Each number is 128 + 24 x the weight over its row's rms, rounded and kept within 0 to 255. Layers, rows and columns count from 0. Numbers have three digits each. The size before them is the row's rms in percent of the matrix's.

# down: layer 8 MLP down (transposed), 576x224, rms 0.0477, rows 49-168, columns 0-31
# gate: layer 8 MLP gate, 576x224, rms 0.0476, rows 50-169, columns 0-31
# up: layer 8 MLP up, 576x224, rms 0.0479, rows 50-169, columns 0-31
down49 093:116148093141101107075069136127163125138132109116124169106158146110146105122089125077105097105143
gate50 102:106121142089118103130123116156104129116110147166094150108165125111136108087118134105082107110131
up50 101:144109131187114111110142117122128161122092124097127128136095110126141162169125149125136153133099
down50 099:131110125118156134107124144104081071115094141088109091083102135129125127108108128089118091140119
gate51 097:123179123165152154130122114145133132071127157141113086118117139120121139149149139133159124162161
up51 102:116149084161151087116083144145111103136132178179102112132101150137190159113130112096087136154109
down51 101:138143111135127146121127116131125120124084127130109138140138157150092114132129094181101119126100
gate52 098:131116132118087068128096122148137147099097126150129154120120120136154100093154145125122142130136
up52 099:170138145114105116140123156168150136083151162127115136150124111116120155134133159097079106135142
down52 102:128122085129105214120148173144137108114121097104099091167130103096076162149138139132074151087127
gate53 095:145067112107157128143135140096143096123068152138142149103099104088149128119177140143119099134160
up53 094:076124161077133134137113107147175116109134092152172111145132118125168090142179165114117128148081
down53 096:173126132173155128107116143119134128119115135171147120096087115143148152109121134135116152145137
gate54 092:108127110149144146115138139135137121146076129148135142129112090103154126094133054169147118136163
up54 092:136115103078136096123074111091147138142113164083117155127123142077132120101120134107165147120130
down54 094:156113167116122117098122127072148114109130109082147149151126120100129161129129148064099101116117
gate55 098:176120139142123091115153142124106114117106108121126129119171127113154086152153110109095133129113
up55 102:155121171110157099119119105160131117107108154154106105128101101165107131116121127110126119172116
down55 103:083142097127143145110135153118124086155144114123162089148127140172099149161097138101137127135097
gate56 096:118104150095117126102105121109116096095097101102151137155089079125104122131148117118118110171152
up56 102:165106139141131127178099123094103107132132143150118136100095095144101134141133130100158128077126
down56 101:119150121152080159141152101130102129098132138121113116107113122150097130136106130189157081122115
gate57 097:137143154105157122123125139096113143133134126080123110092165133169117103131154115100126147089147
up57 100:107060141156099166123090090162151157126121141137116144164163132164117094112111109107149153143088
down57 099:134096126109145134135100109107136143118106155097133163119144130149197141106108141159118082159120
gate58 095:113117123111089109120132090124117142132127138133141166143170160145136099115088168169134098130141
up58 103:146134140132155104123114148145101144130167144098112117118075085115126157129124117140197122120185
down58 099:109091109148127149116123116120107153172152154134152132145122113128099084142156162053134119110093
gate59 101:119129154152130157077136145121100147130122154113141116172112149128133145106190094115145140124134
up59 103:151119161141100159107153135094156122086168126132121106126139148120149092131112119112104101143136
down59 103:115184119164099158111105085091092095126077138098126096117094147134139134126124153212127107121150
gate60 101:089129124104104133138155124105141116145125115158145128182164181099184135131108132095136153128165
up60 109:124189128118140101144118129112104119145125142116116110160151113089115104105121119146111142119144
down60 106:095098098116123147129116123117118135168134106120170180126091144135136165125146146218102121113140
gate61 099:076123147086131111098111122114122113106098143093123127118106127084089111145167126079154126120141
up61 103:126107099114107133162104128162154141119171117110155130133137140163148126079129165124123111116130
down61 100:110100139067144107134123146105098152127170148159119115143198175096103147119129101085110107148136
gate62 098:118114114173133116126137145145172169118119137101129083150099149114119146115147120124138109111188
up62 103:110157174151158131145122142165126137122147089134141132107118134113133148153114146109063156101132
down62 104:143157114134133126159146107123164127075143114080125092121133095136170143126186118164138148115154
gate63 099:171117133117104137133149141145112135164150142133114108158136082101121122127144103120069130126133
up63 100:134153143154143103146150171144139110130129187120111132104114115076117111117137160122134118093124
down63 101:088147151102124117134112068089119131155167132124151140122104185165143122152124110070106155090109
gate64 100:126090133119145099093119098151146139114146145105151160171139131084141156134148150123153115114164
up64 094:117097124139138159150142136109146119103119111105143163110125160115118117135057132111150119119116
down64 098:169112127167109102113110110141130109125135154122157136134128166157110077125144115108162095146129
gate65 100:138165091162101171130142085133091116106141123105144104128133164133145074129151128113133119122166
up65 099:107147100130138107116151125128118183125106072142118182125113104101106158151125147150119149115121
down65 102:101118141108102092148120204138111142134162159111100164131132104128116104118145101032137125133110
gate66 101:086113101121113124135108168114096070202149112106169131152133141086149144107128159136165176125097
up66 103:128121107152159157114124102125144095115102134103106133073121114143152084151121115116160136129112
down66 103:121183183112140165090085142107127106101146120131092098127086206123107122144111135088134164109115
gate67 097:146111139099135114135128141130087124185128165135144146097144123103159118149162107113140137107120
up67 100:200110108121133097167140136168117161162134122088125155106099108137109059111126125124184140128133
down67 099:139178149119135133130129136185095136141132145135081112131095142168147140104149128120141124104098
gate68 095:125093131123120111116136118106137145147104153120143130162128136133120090132139144133197061165127
up68 096:116168095151143181134122136100147147115096131082102125101127117111156163088130153126131143102162
down68 098:105124121128112129143139125152097146113115101105106114135101088107114113121129121107135091124067
gate69 107:074148140119120130139117124136105141133152098146143130142108123112139117181135125110134117162112
up69 102:127122164129112120169079114110153075103106140117189172123128137152119121157113078146115074140136
down69 103:116123107114108109184116124138149137109123134136130164106110098142157152155098106168106180130181
gate70 101:107077116087120158144146090122140087160119126132176135094100124139127112124139117099121086114144
up70 098:132127102141082139120176120151155070151107158115168105122120127132118117167125150134091149122128
down70 095:145116073130136141143118105134155140129089101181163129110121139161116168143110139128122176128160
gate71 096:170118128106124149110154142105174142130111107130090101161138074119140157116135165098123117101123
up71 098:099115149133148171117160144103154119128100105121148125204176131123139135094143108127096105144136
down71 099:146083150159109131115136111101146138137129161111140088118136101175153142122090154137145110125148
gate72 104:155137156110132127149163142109140102104082096160123104144120141133169122145135143082141123126141
up72 104:137091151159114172145137103117125117119134189085101123119103087114135122138094094105122105075127
down72 105:116130146117132124149147156137110122135146163122118147141088137138163129165117126052076087105131
gate73 101:130084092098099155135143152138095129138156144132161158136137134133112090177118167098136116135129
up73 098:165127144178134114166133086147164142113142101139163098114136097115132118138081125146096118136095
down73 098:158113103130142131097089116124094115122133096129097147142122105132123086111108115103157142125123
gate74 099:162130165092093126116150123148112134106103107191129105114110181168122081116137161116148090149171
up74 093:138155122127138164095122095125151103166065087175142147201146162123154158104105144160103144185104
down74 094:134150130114118166152141148124117149167109152136156104127137136138120150109131084039148108110109
gate75 102:126111101128135085124136155145132158160134137139172162094109093125132109122104109121102145111131
up75 101:127139088098126107101131156134105144123140119104161100126148144116160134124152119118141145167158
down75 103:121109134118137139124157139119126147141107124096146117114129123091114162101157134147143128110099
gate76 098:127154091128171074135102179153144136102183107126171105113124168168158134104162148112129131127170
up76 098:150150166147112125136146134142132119116103152106126191185160142135076121101099149103158136121128
down76 097:124118162142184159135132105125143117089091124125154137120155139125169144131151133119120109125122
gate77 108:130122135119098158119147150151113143135105102195152150150150116111165146142145114106148085142134
up77 106:102111163132146114108077099111132127159115110103113140081122136135105139120107068159106135139099
down77 107:163133131157127154134110122104147105118131114148122149084125099159144119121118113112167104099125
gate78 100:154192119078116195106092142111104143139087125122154134164144115158119139138119084138133150129103
up78 099:090122084119142158093115163107173141155153163123124092116174166103097150116115111118127127124114
down78 102:133129132127122105118127096116152152142149171135142114173111130167094165152105131065101125110120
gate79 100:120112107125093112140143146099147092116089166129154143100143132120099157155120122107135130147064
up79 097:135088107118147115164114116112146175070114140177114140118141095164148111118105123119100131136128
down79 093:136137097127137152118081120134130168131148159116135146155128125142115132104116121163105112145090
gate80 095:130121147172135071167137104101106104125158155114099131085124120123160147144113144113151109092166
up80 101:113149100149155134114098125149135135141139136125117122136137181161131123129114138143091164117123
down80 104:149162152124075113123138125130161095118096134151158142108142103112103136176141136080084108129150
gate81 095:120115119110103102137122161107136123138141095145113119145120160151137111137147125139145120155128
up81 103:145115141135097111127117123172104110121131105136114134143139118127113087168150136131181092170130
down81 102:129069155142100163145137121129160089107117150154141133131172080165159136128142134129155147125151
gate82 102:160097114158109149103128113162144125079118138119163149128103152129132177133122135114167143087139
up82 104:144111114147145133104134134125145122133148115122070161064155104154132124128177125122158150123105
down82 104:100096144132164090074094147102126116150135112124098141123110135136104144105121117054106109132160
gate83 095:098125135105118137135149145127139106117090140128112134118115086115134085114151111096157099122113
up83 093:096177115088151152170184108133146161107137116102126129134142135119138121135130157130139097169107
down83 093:132098112114092094150160104136141139117107148126077120071144126160130138122116113128076139102110
gate84 106:121144146067125100121101147134174105136123073146126142147145106140145079152186115104136111133094
up84 101:166145097109110132134144121161134126183116151138110181137128115152133130081135108145108151130141
down84 104:147104102132127153154122161116158125157118094093125143132156124119128159130094122133112127139132
gate85 103:143091160127106145124159169158098082132111117131144126133125120076131104141178117090131117130125
up85 102:135106139113153132157130141172106140100095178125125144136130109135123123139121120101097118146155
down85 095:109180136137129124128141119167130174086151169094094147157145122138139145156141152166130152100092
gate86 091:089116124133080150121142187110120094129096143160155112125138099100129193121158139146123119153131
up86 092:106144152108140124161172144135123114161088167144090126151078144127156120124102142105140120114119
down86 092:157121134128159100134101148118120112156124120105148107152154109104132184102153089212152171135151
gate87 108:141122137130088086170194174124138160128135075076126092115132131139128102114125115085149156146137
up87 106:097152145129118120112090119144098123178142123157150145160118129125128137150119114122145113114136
down87 104:124130104106125160171074121116127094121109109146137138163133170131160110138121116131172105112127
gate88 099:098168089125122143157152116127116079163128087148175135124109139101151130180147158105099111136098
up88 101:102158068154120089124139147159089104124116072153149103142100154104129136142127127157110102129124
down88 095:188163128123131075099140151155163172156113098097141110148115142128161137094128180175121089125084
gate89 099:158137142169154161141179137135175074165122110094112134113136119156079138134132124120104131169083
up89 094:110147180152144143134148092142115100148085147111185132136113175187132142118146106125106135147125
down89 095:139115076150117167104153121101130125137141143123118149166134134103154099144129101151078141159153
gate90 101:131169139146102145163111129129144184125098086110154084093156116098101144134114124083087130137126
up90 101:131141138090135115128143133085153164132178112127092144152144105134167089150151150106075101129114
down90 096:148119126118126131122148148105157141157091119135082084132066140113188128135140110168111098130100
gate91 104:157097149092116135112129135128127131119127115123128151131113120158133139146110109095105151104160
up91 101:141133128123143111113151125165082125140152120130121132127138108168096132134127109121119131156106
down91 104:061123162145102123137134115090170112108101156116142162115097120096135125156187125116131145136119
gate92 103:101132129091088128103138125088055162138182107099137122125175131114137127110162121087137119154146
up92 097:137110120128113111135110143130122117141139180152125080121135136100105102145146133137149114093136
down92 099:102116145143156111162123172081133097129084131128136126090130138138082105101159124160139175155104
gate93 099:136125141138131130118128120103110156152109158109121107146153156104087095099115132105129161119136
up93 104:103115114070132158101111115133162076091181143141162156146090126116133115118123109139098118159103
down93 101:129111148136107093107132105109148170123129117148149091129109108144115101136127119014175133117104
gate94 107:140111090127160158158114139133149135128120158129089148108146154153140131115168128080125133116111
up94 105:145144124149117138141119103140144137095112142152078128135139122155118152093131111138129123114155
down94 102:153120146085151129091139112147089183121118138150125127107116150152155117134082139135138130146113
gate95 096:097145136137133092145111117136108135086126130086144151107115152139092088110124164119106165119138
up95 097:119115101121150128097165122167087105166113144134115115167141127108126108113142077146146145156151
down95 100:101101118108172112132129137139116136130127154106105102148157121137111139137126122124147139123144
gate96 097:183112120122112123089120120127129101155123137096125141109121096101145134141113103101171122153157
up96 098:081153107152173146166130145166111164112148140153131134101158132134153080133100146129105130128140
down96 097:100146121116117111162133144146152142129151143163114146116139120161117115120104102066093123109147
gate97 101:110129135098125135142123087139126117119108087139136122168075131134182093138152137119164139131142
up97 104:112101114123099159143100121113132136160133132121161086109093148164129150108098136144178100150107
down97 098:093108106076120106154117130139118076129132162120135092175150134139149104118138109108110141150160
gate98 104:155171125148143109128143139154093117108092094102106117105145093137105072154122135113143162114103
up98 105:107115162128133149157127119135127123139115146102153136127120159121158130140123131109103135122143
down98 105:128127166145095154136086158138098150125166099095123155175165132119145160128128184133185141150085
gate99 097:154149130123097143120114169109135113122150109100116160133168158142130106150195114116141137125138
up99 095:104151119149111109091096149116071155141140083135164081123104141094136125094150099127112118114145
down99 097:121178133112128145104101098121107182139132127132150138124143150133161149132125113152121107156122
gate100 107:134175130088128157101132096139175134162120108152137130134131105132115083164158135079113100119130
up100 109:171080124100079127128116117148132136089148134144116117106112090101127146140140107106143114105120
down100 107:160134140126108172143077136083121119114123133149120121137129164138157112137163129081104082112116
gate101 103:140158113160115115087079094128156147123123169100092128177141097135069131114141151111132121168166
up101 103:109151144115179132171121145085142139084094092097124110144159150122106106116152110158124136107125
down101 107:158125118133148145103095135150117129127131140168103146121139139110184079163119106002168132114121
gate102 099:159125136130136180117121150116123151130122110093131158153192140114099077112140144144097164117139
up102 102:099145168160097130115145134124148122166103158133172123112141121162107086084131154119110131100150
down102 103:145139126111147134131089114123135080162142091118114086133104107108149098139105170213138106090140
gate103 106:168097127139123109129140096167129160087118128131133164112110133127146113151168147093139140172170
up103 103:168122128127119135128158158094144158145143155119134113114134143157170131154127123121112133105080
down103 105:133132129102123149155108131168129130072138135137172124140150106120187131109117151186148143121113
gate104 102:163141089134127103111137148153108103153156106099151130149156105115153140142140089115109117143150
up104 101:119135106125133129108114182105132181087131099123099113140143166137163130112149149139162125141139
down104 103:140096158094080146080080150118138099163102128104111111123147121117112126124111104078128101148136
gate105 101:116154166094105133094129123129105154128133081092101146126132103112112123132154152146135131128124
up105 100:140143166097108145127128136146123153101111154126106101114128122110155081108101142115132128116145
down105 100:100136146126139126129139163115123155142123125108128130144109117107073174122129138216092155094118
gate106 097:136161111147119109120138140182114110200155117144117093112197119126143116106141096125115116187073
up106 096:139139115095132074114140166134110098112166126165117127100112102112117110147135120133147153097124
down106 100:103135153119189101152133147098149112118100146104124171116116097100152116138100118204131096160144
gate107 099:126108145134138121135131115135097160114155126134130144117113128109151148109100109126140109151142
up107 098:139124128109137117141123072134147156118131097110142100141158153121112138106104133125115114161092
down107 098:112140107145091114107125136116134189113152112108134119128172129150119121122124155190142071119148
gate108 105:102137147137112121148085084148093157099111111128134157142171120115148126128125138076136102156139
up108 108:157093117166100168116087130152133115109161149109083106147101145115136132113116147150154121104129
down108 105:126101138113161130124182129138119139130149124180096103113105118152089108109156122107117116159110
gate109 098:130097087135120140130102134094111126149142097103115140123090099140114127149105161116110136147119
up109 105:120119122091154148135078119110159085164124167125121077162133130114111101114098102131176173106130
down109 100:117148118148126121087128166076128131157165160117091097137153132117128106143136075050147121066110
gate110 107:138100191142120119160134118133133127127138132139121092104136126161152145131148113121116164130096
up110 102:101127167114155129113125103129152104104167136149131121087122089100160135165113124143140139130113
down110 102:136128098177142121166153117098146144151126119123138110117163092116127118095143164068121120126125
gate111 102:128119162137139136110110113114125111133134160106135120121103163126147131150132109131130115157090
up111 097:137110147117115107112115085132139112127125146165100150139072151119090086157146118123146102124087
down111 099:128135125165084130076115142105137095115095164084118160144121114120116114119165148114122169105107
gate112 104:132126112141131108124113134134141112091156133091183119136114139163124132159102113125088171139143
up112 099:133136161134125152114161065146131136094129134128113135133144095134071144110104135140139094110161
down112 101:131132108112140178132145176129157150099127117139141119107116161088153093121141143039135155114098
gate113 092:118124146119126070190140135112158121169084088113124162142131140083140119121120146117140082142136
up113 096:143142140129108079096140137131136122097148129127158123101126125154094124131143125127087111149131
down113 092:154198093123151136100123129113149099099125117160092109116080118133130131117116145097158094164112
gate114 097:118137187094139127147150115104138114150148137111110149141145141133138104160140149102122149155169
up114 099:156168140128086160112130098147131156089129126131105154136106109132116107122133138135151121132127
down114 098:143146097171166087158094184143137115133132076079137154140131144126130095094110126122101128130155
gate115 106:125180132114098117123153105110107104125123137137135126123164114170114181145166093104095120151159
up115 111:131135145114116143085154092117158135126119137129142109109142093105137117149113110139129107149151
down115 102:155104126182135099094155126133142106114092154141137082132154113108111144153105102088171130142139
gate116 098:133140157137114124105083162114101155140116136126132103139104153106151127112154094125114171146123
up116 100:151125163105110123074128142111143085163134135115145108153100103098138148118138122134132155101151
down116 102:117101111136143151138110150114117152132099122130114111093114152097122127115154116229097106153118
gate117 098:147103095097146117140107138138092149186118105107122122108154154157124122090151108110162152165136
up117 099:113125118130116139119121128120132169138133119158143158118119173121111144119151144133138121161097
down117 094:100135091104084122095173147136145134121120120121132134151129141144120131107133120133096124119113
gate118 099:143125162141112129114083099121128141152145127134124153099156101151129083127138144125100151129140
up118 100:120125102101150143104149158115122104112134137075114132144107153073115149146137158117180111142138
down118 100:132096130152172130115115133152154142128125148120122125147144102116115129142102146001133102090133
gate119 095:142117116080127125159154112130114117166128106121146151123121136128179078145123141091151093147156
up119 104:145108154147091137118151143099128134122111135163113134136139088123140112137152157139131116130125
down119 103:149171126103135141170114119134094129128074154152132127174144120128189098112145117146164077140137
gate120 098:164105141101121132087113174132087142146126106127089090120123078081083083152135122115186109142130
up120 093:069152119139142094164135120090141127163160114139141111122090131147109140168143146149144107119141
down120 095:181110140125138103113144149162098127091127083121131093090123052084129112126112127079149128132100
gate121 096:100187099120108094134121121111066085096126132140154147099137129141110146112135118095125151117130
up121 098:136120100168099139121164089125165135128096136122123180132145152111117119127121086116102094137141
down121 096:098117108119093099152096163119102067120128142143118130159121150148103101146128145024142095127133
gate122 097:128086104131151152113112122129142098136091125135121156086078122113143191124169145098134100118110
up122 096:155165139106139148134128120136114163158129126129127142174118116079111146158139123124162129135193
down122 098:146061100141138125107133206165149129098101157123136115087080108153157094110179147145123170115087
gate123 102:149092125161150141097152151128189121140111111164112127126116118159174154123172187135099201144114
up123 103:177152113123130121148101138130151137130116179138135102131149132127139126117072120113100112154166
down123 103:151119123102117176097105144117124170128133091131143138122133164151135123158104093040113116123090
gate124 101:116165190104116144151156083136118137098096145125134139138148111121127086151149164113150121121089
up124 108:136151095132105139122102144132128171162092116118155107137127138116125123159143189095130122113098
down124 107:186154128100115134102092122157162142106131118078144155154142120126133165148127159225128145169108
gate125 097:145141117118140140130171121136118130123165137134113118098145159147129139145163149094134102107079
up125 095:109119122164116115144145121170144131098109128134098171069102146164110138140140140118139110117151
down125 099:152160165094131138085116121123119116124123149095110116182136133122109123120157124144114122159152
gate126 104:122150127115105147122138120107105161112126082104129110173116115158147096156154115114140092142138
up126 101:125154137141159134140180104132116155128153136145132130110143114127129119136138089107154116154108
down126 102:089125112073104111126162121143173087118146147126134119099111085129135103174091108087152128125146
gate127 101:098137103116137181128165112124096122114104143134103138139126135108111122144087122110135140111143
up127 102:131137145111135135122099125105154149081148162156146134186156135131156143123120096143138145153176
down127 104:113151109120123143122105121147098132103102080166124129160162132156158139142094132131098121129138
gate128 094:119132116151105138143151155142136134134119107106150144090154140076118119132125092098107117151160
up128 099:186130147122117174131110128129108136176133123147103113159138126140081118153111090140113113130120
down128 100:140141151104149109082118113139095101166133118116146153147079101137108162141138117151122151138167
gate129 096:139159090102113094131176110118104121170117134077079150120147129118122113164089138092109110128141
up129 097:106104117122105147110147132113173117137113130146136128119187124137127103122122076160074107077116
down129 094:111095141146128116137138116140110113148124127094143139134165088114120117109105092020131095107121
gate130 107:109144123170147099126119119103136110118147133129117137081154131148106116131156165104101126126132
up130 104:112149107178164125110137143104115147131124154099136144140115137096112164123146144152113134155120
down130 099:137115142122087162129153148123133111143112185162140126125111142122174101113155131026133132147120
gate131 103:144120083133125126122108147153119121130131171122131119127136104123158116124140131122129191099168
up131 100:056122158141143107076117146152111114116154076112114086128108149136144127161119121120138146108085
down131 098:112117106173126129136140158106145139120087174141157145081115130137166091129123111135159112123100
gate132 101:162180087121139113095114149119148119126153147069090140145133130141128109165160112115157123081141
up132 104:120106117045160150141135086105116158141157118103120130118095123141142100083137123126152092158119
down132 107:132152172097160150088139123104133144106161118088112120100128153131113098118144141069123144130152
gate133 107:084128146101110115127132107130150150135167158138155090081125115106130129164115135108171120130108
up133 100:093121122126151101132140122139154164129147154109146144090132108122094115140181109136120124087120
down133 100:112110108104095106109090130106142100154104123134094114089129106128075151132117141179132158126139
gate134 103:102128145164126132132109106133137134167121148139144156112142141112095089139139120109123144145098
up134 099:126141127124130127117074164165162130123116109126108128124128109135138105123103078135163124116113
down134 098:103099124125144116135157124102143146151121179131091116126151099137126108146144140206092139089181
gate135 097:090124102189132129131141166133144093125116084105162121116147122142155076150136092126177119134098
up135 097:123086148131137096145129171086103107140109123118143124102070117126127143143157176117110114122140
down135 100:102123159139179105121114134138127066157136139104116121148134079109126120121109141167126089151158
gate136 099:140156113122130136134143119128062160089138166096156117090147137123104127179165151103142121121164
up136 107:107126143098069100131153105158121144123154136118147126144107124133132094146113108144099120145184
down136 101:119144165102125097117131101160136142101126144170119122128180136099115116127218125015110127165148
gate137 098:166115147092125102100135089096171113112110141141179146144145145127128137160153134118096091125102
up137 098:214127142101123129058143110164112111098121147128092129102118089156117068118124150112181136118152
down137 100:103135112148104094136155142115137104143150089092131146099097119118103138138118153205158093158111
gate138 099:156113140125125137071110117171064106076157134116122154158136125114119153138136118097123116128106
up138 094:088148126114100101156166140112089120073152120100134134146107103089117126134127083125130136186147
down138 096:163133151119120156126109114107170119087172118104125101091134140131098120148107120155136116097088
gate139 097:122116151090147160114164158157135119165139137109127105133119149099158158119122068107130148132097
up139 098:131132141090150086118125102115148172130141162122149148137134141149129131161160101119137098156168
down139 100:158108139119157165128140134160099132141169146128117123139123146095123144122112124075137148142048
gate140 100:129114154179081145178126154108126114133135087107143100127157174127129087132144135119124102154130
up140 101:144152138127148136091098110114090147149143109124135139093162149095154162139137148115175124103137
down140 102:153112085171090104140142100111133136153177107120089132140106110123168137160140141169133121113091
gate141 097:099152077187131090135103155138117122131130157139103075152137148132114124121126158132132103104153
up141 100:142130103161107108120115096149091107148076077118102108105098111117142099170156120123122136119117
down141 101:110114091096143168117083061130112112143121136091158133105120123153107117110120181132117158126121
gate142 101:106131140166125136138149126137090112105097103120126136109120172145120116116133157098098153141138
up142 101:141190101093095178075157136111140090097143108138102097102155183111117115100113114101116138081094
down142 103:124123158134125121121128131095105115163125106124154167172092106147117136117115134137113103140110
gate143 095:146153137130090095117159126132154102169103141143118126093046167160122131104100119112141129149108
up143 094:106131134110116127099114116153120135058129123132155088083114122154128168139136101117118129130144
down143 096:157129130144143125135114146096098135115128120095111123177148147129106114167123153119109108142104
gate144 106:102127137111130130139194136150136142134147103125148124126143144154108126107152140098154099138188
up144 101:087104134154154124103092118153130120157127124158176109145104125109136122094085110128155133127114
down144 101:131111101086129103159167119134118134159138122085122137109141116154109112079075116083108172141138
gate145 105:113131132142122127114086083130122115137097050073134113109127108170141084121135159114164125120132
up145 101:082133165173121133130141142125126145106111122124126138089188124152098097159093108141156130131171
down145 100:127110083079137100141153097145136110179141128138144119093143118154180080144146089132128120113120
gate146 101:132124148109073150100159150131097104113146134120129119113123122151126138125156139068125139181189
up146 098:166096128179098167134102157133081151114134100128136080102126131130153109149135119139118122166119
down146 100:103121102120155138133109143091112143118140061162115152119123176129122163090074133168123094144134
gate147 097:156128107135143133127165126108097151136121083136161086129145165135130093120113091122140114129099
up147 099:157112101125108122092123119167118185133130117143136103120144143123140127126122141155138133158151
down147 099:162108154092134089076169135126096124103139160110135122107157125118134158131143121118153104105136
gate148 110:171124091083148155103106134094102127098137128126132162145170150151145111117125124100114110116150
up148 109:127188126149099152173171125120094129143107154136112109132143168189129103138177134126138103095114
down148 111:113109102108156129110106116149096108152164139156148140098138152136145098127165119224115135131120
gate149 097:114104152114078142121102133126176123125102126111134125167149109141095115141104160124128117133149
up149 103:174138136103118094107079117123103097131139143146119090111113155181130122156143135130151107085106
down149 103:145136103138099111043170144167165108124127186109135097080129132141135160134127131188124131102136
gate150 103:145116123095132104152095119160122114168129081148158111114148113139123105125085106127114113185115
up150 098:095153162140125157119107122104102118149104126136140140124165204085125133104130128105148123124118
down150 099:087104121113162076167119111129049104121129117092100111094100119112113111084114134171140136123149
gate151 106:126146134142081140154120078193082089115143112131144141155108110151142076143138140089129100089151
up151 100:178076145153116154094120145107114101119179133141134104186173134139132159134083157138161122141170
down151 102:116117145108154105151146117114148121179156128135125150169123098102145160130131140104114143088130
gate152 097:103139144127145118150094124107134138113085112122138127104123149116153135165123134111122114108112
up152 098:117187094123079105133104147124122116105121153134136135138134127127147140139139130134140096109122
down152 098:153126125135134155144093092163134101097123121144100131118096131153123144125109146197118127112140
gate153 098:134105166122112165154125121154085143140112155121114139122119128098127152119146128133148125124130
up153 101:123133156104148129119106097118109100144112161143132152151118153120118054129127168140140131136144
down153 097:161114090120131139105128131110125118175151113135137166105136123100061091135172151205111145124134
gate154 098:098137110155085135142132143120170109118109182118198127101104143100097140112165103112149128156137
up154 098:138116144162148152084125159109141135201153112144114142127125166119105139160131068130126163151115
down154 100:140135113123113139092131123116125091156121135148109169127110139129118131170134129162103135144149
gate155 098:139139170126090127135138177158168084092125092136118127113158168099142151144159122112153114123158
up155 097:137113136148106098130142138137129159121148153140165103062188123122100120103075114113177087149122
down155 093:108108088144122153145106116157147085146120130113122126128146149105130108111155131188139117132157
gate156 104:145174105126100103117058118176147153151154128135171122137130135151130116132145091113129110156111
up156 099:116137115161122181138121148110143113128138117136163107141123163159103183115142174119076160136133
down156 099:117122116104134154127088117174104126094095095142101126140162119158122162118080151192112084127129
gate157 103:152155134115138148119104156109141128126162122152118134121162096134100098121099119100145144133124
up157 097:141145131126128122133112141100119082131093138110121132119149134144152170135100098146150137093141
down157 098:110152139124115134106140147150192138144139106135124101103154103087124110135120132165129106166164
gate158 097:132091089144122112096111135150121105073139138133096152160138158092081130147139132072126157119107
up158 098:156099169171119113084094086132094121105123132104124148136167185092125128153148104098097144117125
down158 097:103107130139115139165137146120158160122137129151115148095165111106126142146123153063140135122105
gate159 101:123102102117129109153126104157117134125094135130136102135134151091116098106102099130154108173130
up159 096:118111133114154131126107137110128127131128129135148080136139147099152086134150146116131122148132
down159 098:126162099162086125120120093162132105145113122140133110138124138139114094117120088178132134142140
gate160 103:097169148120139142137130121133162170104169108143137107079125144168144140121144096114115127108106
up160 099:146146152122162088138159143110088106153165128122144120151119091177117088098091106112128124116110
down160 101:098108150115135129106125142091100191103155135162087137150121112175149082136101104103121142130129
gate161 095:116095105151077113123082111104105164130090138114131159102125102128095099090180136115175139142178
up161 098:101185151135148155167157150138147150141162148110081145146123100175130133125117146104063120118142
down161 093:145139127116116093126113127158159081133152123105094125156148125140147123129155130052152113167152
gate162 097:204134127138134127058141176149050120134157127095139137091151115152147129126152116105131132146112
up162 093:173134113178111148161139184142166162112140134126120130124118072134136135148090149112156129115160
down162 091:085158125110119067146110088112162109175087154170130123138101155098126120087150083133148092124147
gate163 100:117107141144116089146141101103144135161089088155145139158131115101120124213144135096110089130133
up163 095:114147120127180083085174135100136165124133116116093161146145120137128153143120144116136151114119
down163 099:088131119118129115118118138121120120125096141119117114116135148158116118115077087076140153066103
gate164 099:141138109110110104136129112108125093054151130164107158138146152093164080150165155125116134170116
up164 102:129148113148132102119116126162118164144162130117112134156099108121180172084134141127141133163121
down164 103:094136153122117081153173120089108138133152179138123113116151148181171131113122137121118153130116
gate165 099:137071160137105124127101146103143108079164099082160139126116132154142096112149093117166099142136
up165 098:089129130130163169096113079139136101135132132130108117119095119152100120122071143139061139123126
down165 097:104103145142119085137173162159149147161114177076087133131123122105151141132114125102129138121139
gate166 101:095121129116091125131132102138149088141159153089137142136164097140135120146153112116132149145146
up166 106:122141148099181092100142133147132145160110161117119147143110102155170124119120125139097132090133
down166 109:117110159136140132148106173123110141126113175089153137164154195146093137133110117145124176163132
gate167 105:113106134161132145111183157137128164148115143106157108140134097105144116112167126124098162130102
up167 100:101074144058133113082142139123119112088120105144090162099132133139077153146114154103206174126131
down167 100:106107124139124107163119117109141115141121107120157180142146127155133151120121125108162106113139
gate168 096:128111207139140127119081113159097107125117147170131122122106138104093165061121090139126089100136
up168 095:111143123161113121156095160077136130103079144123143105136082129126141153103119129110154082116108
down168 095:155141159139145135163090134155126127114181135119152079139138120126155153119133119208109111115134
gate169 103:154119127084080074112143129079114149128124127094114100084116129134131143158156147126111089124157
up169 099:105151146106155087101127178105103180099125122147079141112124155150105141148132142124118151112117